Part of a small language model's weights.
Size: width 256, MLP 1024 SwiGLU, vocabulary 4096, 13.9M parameters.
Each number is 128 + 32 x the weight over its row's rms, rounded and kept within 0 to 255. Layers, rows and columns count from 0. Numbers have three digits each. The size before them is the row's rms in percent of the matrix's.

# layer 6 MLP gate, 1024x256, rms 0.0428, rows 509-516, columns 128-255
099:121126137130101163118105036136052165144085102125141084151157093157095113135139139131157138150132095105120188113099153135192111196172087159180138139138126097138084115092132161181090171148114167135107123067035137135159040144142110157120105149094111139152145127130135147172127146083158067170152128123080149100106120134152152113146120122157137092132117146113089096087166169120165140163120
100:138084160122164112096096107136213124138111137130180103221111129126115131118120077165211082129136157119155106135081152144157174176139138103174130138140078100195095141126151123101150052120100103116106095084140143096156152120141133104165160068129122092115182055157148098151087149096067117139110173094151150131077165129139180158154149098145116074159080119144117116114130093160117126105176
112:165141209127153163159113115119084111109142165179115121118098112158163125083137086108138135096149146152191167121151076091091103140141127145201162159124126081098162148085170094111174125110108151086111118152126120131120081179118160134123169102103101131100150115084152120129131112095040138140075153074173147099152097166096064094166150092069084186116111130160160120107146162134086174090165
094:103075098113152156153108163160154127159095125146095098150200082075135131146097065148176160182106142151136119158142145150199111160112165131140118124119116183149163174169124120127101145126090099182077109151132101192084094163156110075124127097103101150132172108072089132046132177115132117166127165130147153085123135066136114120151055187125110150131161133169182123121126097090072082136109
095:133103149121169182104183039143119102127133157163155103075172089197112114116125121144097112136126138088106144132129128079113132089134133161088051117099161123106147121102155078175119124121169152132067144152126146129088164089148109135102130059105165117130098102153142127114155138116125109086162119166130157129078139135126121128066104174142161135142123088110158119162139057116101125122123
105:129174171138147095123174091147141134125173143070162106200121143100111112126108152092136133132101133113119088108088107157083124163155155170175141092166170132117091118151152091144111130171076103139115025127149077196111116096112132146223174113117128137126079124087137132136159139095133066146158085136165074083112142095118139168138116153129133127184124097103160197090151128100113124146163
106:150097087142099097119112112104215085098097206131157106136164101118141097166138169132090159156067126148111163146151106140108089190114128073073086119122101100114115113141173101109110134092115147140161116136140147122138163168158110154121106055119129142103196104153121130134096109117077108137106138103074138121103066105093112152127098171157142171085136155140168105106104117118117170153183
103:047134085140124160114142129158118153133109139185121125109163136098105077120134175121078140144130111095154196125140165182119167143096179107109120191065127101091132163143069190187142095138148159146177125244125129113123144164145089118075131142125169156174127118133156158100117182145132151192155117141066143134195141082160100117100146124142118147167120094195143079085081121192155102106119
# layer 6 MLP up, 1024x256, rms 0.0424, rows 509-515, columns 128-255
104:125096091111132125110100145121207161134165106122129174149099141122085181121065144135118106132137166116134138154148106093096167114092172134102087137153099085129120124160133128130176132071092079164100087173209092228113124144097105093133087119107121133150101128116077094111075136124137064128160075148143105136108138174163124115111153103094095141126108093148128169145051107112046161057126
106:140086113119169159158146168189145138099078128165227140127149130121139098162143083145129109148132114117134116159132167139136136142110059073085184142137084079174130126129135111097126164139120168142135174182125186128127111174133140127155101111088056120148133143140127144128097086114157158115121139192074108089113161138118189101166178141155139135124127134148159124075088133103148115088188
115:086101036090178142111122171119136119123109141123062127159133188124135128189054111151117053132107117144106100144108167132169195178120131088096169138117161152142127179116150140121134099088151155125106138143180124138158140196090144123146120132133067186148108129157166188096091122115117091151166105178107185120097145236171109152126139175100188092125153115127084149104061135160100075160123
099:159074116200111135098028135159126095118124180079080120137168148072080109151145121159112206137111134115116135131122148122107091140125142128113128116137164136198125150105104179130196129150111139183175135153137126152124095129148149122149117092101091125088128159118157150039098134090165108139197083110134096083169142113140109115149138074121157161127149189112139145115145126074122144176116
100:169130092123131136207101071073143092096133132103146105093178123082126188119134159189102121084130085177139128105173131175172109085112106080120151093154116097125156114096095128158104109130127123105143111112110123076161085183107126146026122142102140128082115093111131122101179096093105157182138074192161122149153144177075150097132082080151065138119123188132125192149127125118155110112079
114:139131153112071078085125111118136096102100138155079126137137134114060125105095138124112115152168186146133125107156132102127161131115142127119065105129121150122121101130166146136144110098156149133106114103188177053193149171162125139138159086141104192137147089099096120117177165141155091158113124118143147129117104161150157096089147089117144121197137143123123111120064185102139198098166
101:097147081163124175153118147189125080156187111157135123161071138101080101101060144157094169103081097144089137139139118158118120155054113110137158153133125122197124114079102092088126167104168148121165098114172106127099064180143177158101173128135109193118182157164125130126124149123147108126117103100149077152037147109097115134092111076120100158070088159090173132109109115119143160095153
# layer 6 MLP down (transposed), 1024x256, rms 0.0427, rows 509-515, columns 128-255
102:190095078126103162081167178120121132171100131121168133131114101125103196150126123142082097127139135119129167175136083093102148165109110110168140205096082123093055125108093171183182191121129094160094151132128128224115121082154121092153133119076131137125134124126119128114068159126145115118141114142064116105136159094128161108129132130116090103180096082181072117135102111142095197134111
108:164165150123139150138125195111139116080129116144130102131174133114119122136135101118093147123169133086112195174056104139140115077077048125058110079142117135163133119122129151146093171160126126190134112118178169114103140138148131060123136158124111154174093192113060154155123106142140105195102100144125105123182124165075126102159100121039157133133194143144113128055106090070150119172058
100:118122071116108109112093172164136171140130118129139162170197105118094116151098179108157083155149134094094144136118065093052113143144131094146071170207131137111092136135154106105124116122108116117122179180194127115137152107152101111182169113136114120076098157119102117080070114044146139078127091167175133155102154115087107148156101127134136123159148115138101106102118152151088179169152
104:154148092122132153120129098136135193057134194135104126138123155130162091130146106116151135145123114112104111107123056160149172088128089204120159124081179139142156111062131072089185156156112064180142099118066102091169094140150179205118098145131099177113189125125149171081105121099078117131127130143132169188127150104155173093109172178127088091135082145132153154134166158076100132129150
098:068124128118184112117129143139112114146183136128140076099109145163117154085161107107147134099095213150109105119125153158114113164110100143124136139157122148121151076085080129089155127088167224110147108125148126129144087151154113122101120099062083116096082163097112135023113149093157127115095158125139156048096118127172153135119176133174112104119152100123132143122153167093131151173101
107:132174104184081079101110149120125143092102145110166152175093099131140126133088151143168138116108144191163086121035098096069140126166153120154095107164150120095141118121122102121153131137134128124067087127129110113087161138162118142114148125118167119090101127137110151131110197128167095075125087100208140158091149117143141157104120091086143143165109051096123216128110112083108135096114
103:081162136074178131184095142125066177113117106118116110211046121095078100105127127127099092130163140137150097100115142107122077058086092128127169107100115129112175107142120130178156091109139090114121153116127141125136164066122120072133168155131133105123087142150137094099085137101120126115148118225173139181121101135166199135074121171151110077133152106150080113133103178101148089124122